Part of a small language model's weights.
Size: width 192, MLP 768 tanh GELU, vocabulary 4096, 4.37M parameters.
Architecture: LayerNorm before each block, learned positions, biases.
Each number is 500 + 50 x the weight over its row's rms, rounded and kept within 0 to 999. Layers, rows and columns count from 0. Numbers have three digits each. The size before them is the row's rms in percent of the matrix's.

# down: layer 3 MLP down (transposed), 768x192, rms 0.158, rows 410-441, columns 96-191
# up: layer 3 MLP up, 768x192, rms 0.162, rows 411-442, columns 96-191
down410 095:488446601468595495444501509579417530600505575458488521461531431480492511474454523463464556445533558476546563506459449511479464466476440395515489582479540442575493521430567423541394490566466479441455556576544489446486470503517453408557509415495495408531460460397562583430498533526474505441
up411 096:542485470545458507499524516520389459448502513594455520504498524563505491451516458555524392575449496581497449520516448648550486516462572598427522494490467506489523490457514613535431507472518561570466473473504491602520488464482526554480572489495431428495526517487435485534557493482455501553
down411 094:504545497386539599515551341494513471610481476461569518553512508554427469531478467502502334460511527477491519481494550487468526472526477464488484556468600452521449509549517471488540551551470456428525546513522543468522529481455514500557574466497659541424522471528473474511508613459577517534
up412 099:527475579522468522465462612500492491589496497522552407439450575485532508514499575382562474596498577424560464462562424484546463440464520458488409607550476506461592539434497449472473365490548473447495505503568563462574565520415530497513562533563469498436482533450417532486557578470519525447
down412 098:492504460460482505552522504549533474426472504488443525513443513464448484418551498462472492562432526442496490488619548480384484590534399469515553654496555536536374460555433542523520520469536527463469450445407433500526514545526561465384547506454395543596451563380489468514549476566467419517
up413 110:529602459575507452497492463472607555527482506457485485506546535478470472499569533407508520570596452426472466455448409559538386505526408435384566505603571508534594520526429429540473606427463502569438493516526487398490502538525532485562563501476410509474477536538472499533530514514589478505
down413 119:451484406421535484535502482530468509561435476585544457555407521543546538566511525522442516539561502570466506421429577468495494451509455499443521497454512481628572567577456553501488503552536495410463519589527452586503484464461555437486489514467500553452485464442565518459515452499550485486
up414 102:601540521461501475455490492531463456458574506479483461414514547564357455499556581548520460548586518383449456492453490468487586461456556439520593387447607462559639513530535507508527443479499462456451457526507562555539490567543499471460434549511489449499498502494490553550497538453474456461
down414 099:410466448498476489500463531511497470423602555479503482439466447518573506443539528515457509506489502590600488476534553425595510472529530488472467498532495459617415437464536439499522533527515506493581526544540524574442576481527575522464522451535544595499505560476515453511470521548442516447
up415 103:555488543435453516606407529468500553566455569428556456503523531406494557459510458443550551517498509493403490547494603464594501520468416516509513489442369613467438611479536498507505476540528482563524466650515496525528557514421507493466583389489483488490484511509466502518483567472510529494
down415 113:496501545471458485580484526634492479481552542413526431502537451503454483523522435433527489505480472391553444524404520426567514525528504537598547475495471495568454521498575533564468541418461583482515471514525429537478481542424522591607600504505602496539543474512487461531490500508588441482
up416 082:488562496411444547502474484478573386509540534524448543490482628410541475544531537459540466428515462559480478498596498484548540451454640552470498526440558543464544565554496366579474509517539567521491527512467509530443611474465471506520450513602585451417360485494541466482458461514536455535
down416 091:483471508546521420483612514504330464504524496461478539540493545500343520486489550576475433472554585488435393511519517585461466544371447568493536464492464549433537518541499473525501481520544514444470546505517488525528498539485504565540561387462431509491455500478520414378493597455490449411
up417 102:513479492547496426421486544554541469487475423479436502442569516432472450480578526557463415549499553499456448486429494471483511502450525586529489518458500532461541483513384511545406499484456429626446437372498474540486565508464524504521505492538444503458499521476516521518501409431534575545
down417 112:438486455557466457436515551515465488474472637516503458553462605521519510415521485469518481469554538500468425411347528510528465598499473476538495529453468523551434549518448528495477503480521450479484547543515562486536454614519490584447534529501523483442560566455416550469551478471455567584
up418 089:528427507553555459507486433533512470480471461414510503479510436443505454574457522459482517587589513504531459551551449346574547615533596525510489446481541452512489528403592474518407446570467546402469421558414383529457579507440587533505500473512474493516572491502493441546487570401503537632
down418 085:448505563516496564499482476504528582529422528575410470587458489534582487569472404496447446581476587542453508520456453555574566408582500514552466457424445391586588519491487524462669444525537578493485476544469494516505491516503478522511506462493422542451506510544478490433439424488591433522
up419 111:527565433490384531465542453484498624469536594447513536535502515543547488567432411549524519484452538450560449611459554508492512433535447610506518466441466494512464444434522497428405499461497427509556427576547438575486460521595450444555548386537519530462423531492489558423549464525486507481
down419 106:605552469593592551530525523537454537479517494537568475596483397487402484440506428485507402485394562499491615480506485513508533536468528574464426486499505531472483515511483534529557647492455561509532521443546531516423495485553503554499566575465461494547507553514538532540510457476437485477
up420 095:586385554530445576519454475545520563486527516506481604441522589567485477533690463520522441458445463405506443524526477525473481415564447525508534548483433490492462478448387511476517622499452470523473384517493586477503502539496472437528558521515556488510572493544516532518475473517503552532
down420 097:527485500508445515553541493602450476589562539376491494646439537503398458518582486560502489468543509522550483547463481477537464546537594521449501524424462502418518418414471517455524499500490490516470434435463595505471553459550485552504469524479470504527531570399505550456431481484467567471
up421 094:538540530521532567518536446480539532534435449473491511407528558448463477503571539530545512509485448403595404559536400503611525590515462442529437484553441501516465444458475439439458504478480482584485484517569473506528555417505501395532467439413496496432477557495561528505531526520478455548
down421 091:424458487489499501453528491468485510436506409546528423460492528553442565549529429464576563514495507390570420495584543431404480495477480483490457500509514506476484489460452519515538556430583489445473573436500567481549533478499416501419432481455491551608545495507500454526510538535396506482
up422 103:444480510514541429572501550543545567425551501479462464462444555434401488509446579503492550460535524452441594498555511479537453576450528542490542547529482403462490553442512440488470550443493502481605480491517361550496452467442513480510594498488501500462530548591486511440492419550506404526
down422 104:530488496450520536518513365430500535470511620489507451484439567439583502466524549545465464485563584450463435442580499593568523580522529430569526445483519470556552494502569554489550530446487454509563414487477489411523496452508475531454492526492509492365514526512488550454461464443642439486
up423 106:514541487524525517432484509519495400516492563505432410501511489503528476446447587496438443557432505477542350466662475530573431493397510513462516579513528478494566533469461454519424557384444539435467550433558465558562517485525420452455540588477500483519528542434509504502434510476464434500
down423 104:496552500423498499497512425454451473529475411585480575526537504448489452501492508477539489532501566557536471555334493543461540510565374577511403567492562501526643444518519559510552532527565507456505474419512376497568497430478499429563556497498558568495496507460529401426541520501529502430
up424 096:416467489509499548533512429561457551544525501500455401530442540536520441549427508523474472428466462514490504550461543538624488509507469503472461548503578705514513513539445523531508479454495447503504471551547335436482506527521574413503412472479492461605445538483463515502487498529472486565
down424 100:523414479393544489528551464578418526474463513511542503515469573559490499490381496459538609421487501531474493449479469447485537457528540508451510444432513419436417442553491458542449512502416482484598479491503507535506421495481448537491600447483453463502523550529492531510581526509538492480
up425 098:490488465590478509590538390485529411436488493530461509420450583541446441450487567486479545478507474484535424539444614556510420444487508538670568523544459504500594510516428446586552485406459441498514514571539548519383461579466527417544554451497467536487529557477402386520508424529477478470
down425 104:490538445466570453555539508536539461495459520513493534524418478432502490475559458436463433475527491486609536515478538388378543483506571467494531396459502534637444528538524555542575524522473517516545427514412570558468531520484470514439515477486422528524463502514512421447526487550523513417
up426 081:449497485403395552489447504565451573502599512444503468470469406478457485454450494458487525457496551593546409536499513517428468510491524522442516568539575493514471474571458576513465472610485548420502423492514528542443417480503589446452455467497559503506490452499513500472389516550505528485
down426 089:551468469513561422550532590532434523435434435552398554554494549506509504518483535451465514484461550504530576485551537509459480557515426512560525374553457543496492505582536546541574548450463532570489426439512472466535623528519455498445510459557435476475499444429560510505561417545483464617
up427 105:547491578621511539476476564470514508412507435449529460576512545492568451524506537434504533473480448479571466520506503495537515496472386471555429516536550447570619423558535547548416622522512488475487530546429615453466604531433572460603411569466530473466548484440484566404477502428539578453
down427 102:585517553511534532532500510442483469539448488467450484492488423544461377459509492417484437529424496456611550505523504461477471432469448432456400527517600461591530397468534609536461643513470454562499468518443471471515543505505556461460496520405532480569436540567573484426474439458421501517
up428 093:511481474448478578530507426602577401541560483498475454510500561506568564466438562484470449475510503426514533547420561435526580464458490458528515480482489540478467476512397463615491509493538528543504483507495347506447547470440425568474424544363525503555587507511475433524493462560457477578
down428 101:470474544467524533484534483494444528457554531428497503471550417477436533464481480424516505468430490549562506464505492575481500504537463414525505390465540539559600459588498487524488497553522445464486515427540469462546533489487484476467528536547535456472495467437448518458537423516614507642
up429 099:514475547542530450515467536484586534535502531416492490395431468479541538444520450477468491524481452513531475570479451506483567457587430474439525523525501533425532474432399473542572606549425450517489464511585446510574603584572476465479530526502483518456488536533622491499449566535518410529
down429 104:544441490525535473543516549492493528550448549482488458420482493416522511438508490486602528552449471457598553465455500499536525529469495460453504472519517492550516395499500433530573516527514486430413530460481458511483589471468435499555459521437583562511512475387442478580552474406564519427
up430 088:582498439503470478491429457382483482474450546456483513622586481475523531474421529463574414426520462468491499423511466513490475532539451533532430425470457598475487527495499542506417617549494397527483510486503568525451497431541469516524458498467590374482478539549494515535489506571434453600
down430 089:367507421545471431481536565515429529580508528467486376436499518452472495424587514422605575517518456470500460561585485529444479485585489429441506482440460389526552434480501452530439413598617510521504513566527495450474516500538502568427552492528482480465475436484490482490481464532576531555
up431 100:470494492478509534481521585531530605491518482548554454490481522452458503505543490461517562486444521518569552486471480629538561404436561509478572557556627447539504521430626445542393471543511423448426494394477410564499508445430541486550503486538500495459556419516445573441502491465445544505
down431 099:501504504573497471459509518489530590458459456493376439510471547576487499503582561497544516483509521510552447450487471484427490451471509451442488504502527483472547604499436464605589450486379481464605467513529477419499519537545531511598491411448540500531526516455444439535510435437524409412
up432 092:542470460513508549370517475538436546474534436492613531435533569474496482572498583531481502495541561519463502521528476589471414533445469518476413369519475521559495514485584487578452580542435456531520500488474513501466561546524471564445582535565538528520517491528456608564476573424473459452
down432 094:510430542454454562481533516473574398573489550478508558471422431478616439518500512504533532516542591473559479469477538453481518465429510515477463419535477507475506591499573490424495534474502446472486449344525555522486544508506545492467383588551591490520581494522464427532522525587487491560
up433 103:490484519553514593415560484577546519478506466540638433462502527496519434603510539502447451605462557497428475506414550488514555497536476559435494422498492593534538531521473512468535486468447571469540487539433525438527508522431549440565524428574435540578436501477482502479499562476447476558
down433 102:557466526548519597516528392519617444519489518489459504497508408491541554490498534488409600588559508546458474439539590501499487540508521414499452521512471530327519530467520445532517488478476548542426489435541484452485522467496490433443449465513441505543474437546444552594514454566607463419
up434 106:473370440624548441509541479546455493498518455510459559573510581566437540538503487553449396532448506551507464441514551529428502496520476500463554526519463403482493515480493517465476518396485437401532417470576540591539633511550512476435555452582531466496558550549534478491485475433493496422
down434 105:587478474447518517439527460459434581366484530529479459594528530463431530444376568556531407497554448452495400428486547394424490483537553510474512484645526510470541439496564507502566507439391489535575456564493516491513488483472491466457466519532491519581493527530535537467487518466489470516
up435 097:556518487494526436405502417484572505534498576484500538518494479506532523573491580549502616461518487488403406477550518491491416483466426582546469475442430561610413533399477446517434528503531508462461474576464521451553520480527511530515426526527462444518526527472492459517479569518491462481
down435 090:418478404559520486461472515652485457543461485591536435482445472487463494512468497552493602519428503517498512435512526483404534516575523457488571472487513475497523472504611512482502472551554459532515579504564447547551521455477522523600486456444597468609466545498462447546503482493493492471
up436 106:473574578548521564548484569448472432461478460587427494548573503526521457544546494463437555562482347539458532478542485587543519510493591421461522488534547441482417451407487485570505499541477505449551552529547504459507552411449480444482520502550523486526500434477444566418475481536472450505
down436 121:473467510528608528542502427540563480539505560470460518551404493540490538451553432500435550516444465487519515531460558585567451485413522487441517379590550392485446417479490399588522456541520451544512395462516448613500476505508437529420527484472473510575445404499475510474536495543547517502
up437 109:545465506472539505616479505519445611618443400512499452415529487476524468508497452442504483516455451506471570467509475556459419565479497500533482537497526543531526544448498448419406476476514465573476465487526446382601390512541513529511434511577479465472526558460489460572486502469551455493
down437 109:458502568643550465506511521625450449440433477459419448488498523466512469485487478457554559497477495421396528570466468466476498481496463567577501499490504455465437563473458426575503372543589488532427500467560459506480441507550494534503525596488527517487520507445476604469566497466466487446
up438 112:524572574451480479536443428488571487555479562451464466487517515467453494582432571483424531453505581524540517515506555471466517491536539640539487546464610553413510527546476423466353527383476456511541434513510409600469546465420528490542554454484534451458457569467514395399421545470479493532
down438 109:508553484437514548584576438476487531511491490428546463521454476483502464465462509489521542504514486525505498473488573464515596521444465484505536355515529612554484523559515418526503521510452514479541370536468488527556472570514435517415501618440375555478597506522534507434471571517430459463
up439 085:493564475537446464544597494543537528435510447523486534487553549518440512479449455433491488459553467550441418542462573562413552485553553495527448510576516589506590466569475517496571517522501455568456533503474532532475526393504449486466546556500514525440506457421587576482462489539460607492
down439 089:498502560585506549522558509498355468501487459490552530384479358442451459541524453488541406578501459452575580417432524582506526501472449541482494563453518485431449504474478481456466429460515510530546535441476528504481606510498487500454494449532499560477484540509480526531515455512458481521
up440 094:397465540527527627570534569424484520612557505395457518436529477488515435608604519573569467465560495541457416551595486534562480527530558517496449514502427468430474521487461472525501469423503348452476552523516551529387539501498530571533456526548530501545486533511544487445497525542485505541
down440 093:553581418440410481422391570446457546516460486437504417490487517555580450514387505554495528536511601426581511475537565508453549529443534481412508452511568480547485530452554445471535474466483556441488532441493494532555545595438448457443457569552593439544562477520538386429542500513534445430
up441 097:555438462567558516500555470456492504463567524498487432452521515527506531453567469551513566485545477464463470490523490474481451446474556547514427601524458492477425483543502545548395425544440543496587448568526485499442554425433462478524563582599508535439552536467539467541485510412509481576
down441 107:489514643574544521502485403551364494644485545427564533396522446454514544507585589524549461454472515444488529548517512498438467508432432574428590470485529403542546568527555515458478454567495461483481499458551510519466487573482469505516516535475520522488511504520543526458543489481589527493
up442 091:619487436482503598498402512579556539485521484525558508471493591532534507488636456504383541520518564462561481452540471443539439478531560486491541414501523480432484511498492535527554521515532503478469527448483541488478486509489527540473444461398534495450503610562517499459409378599503565490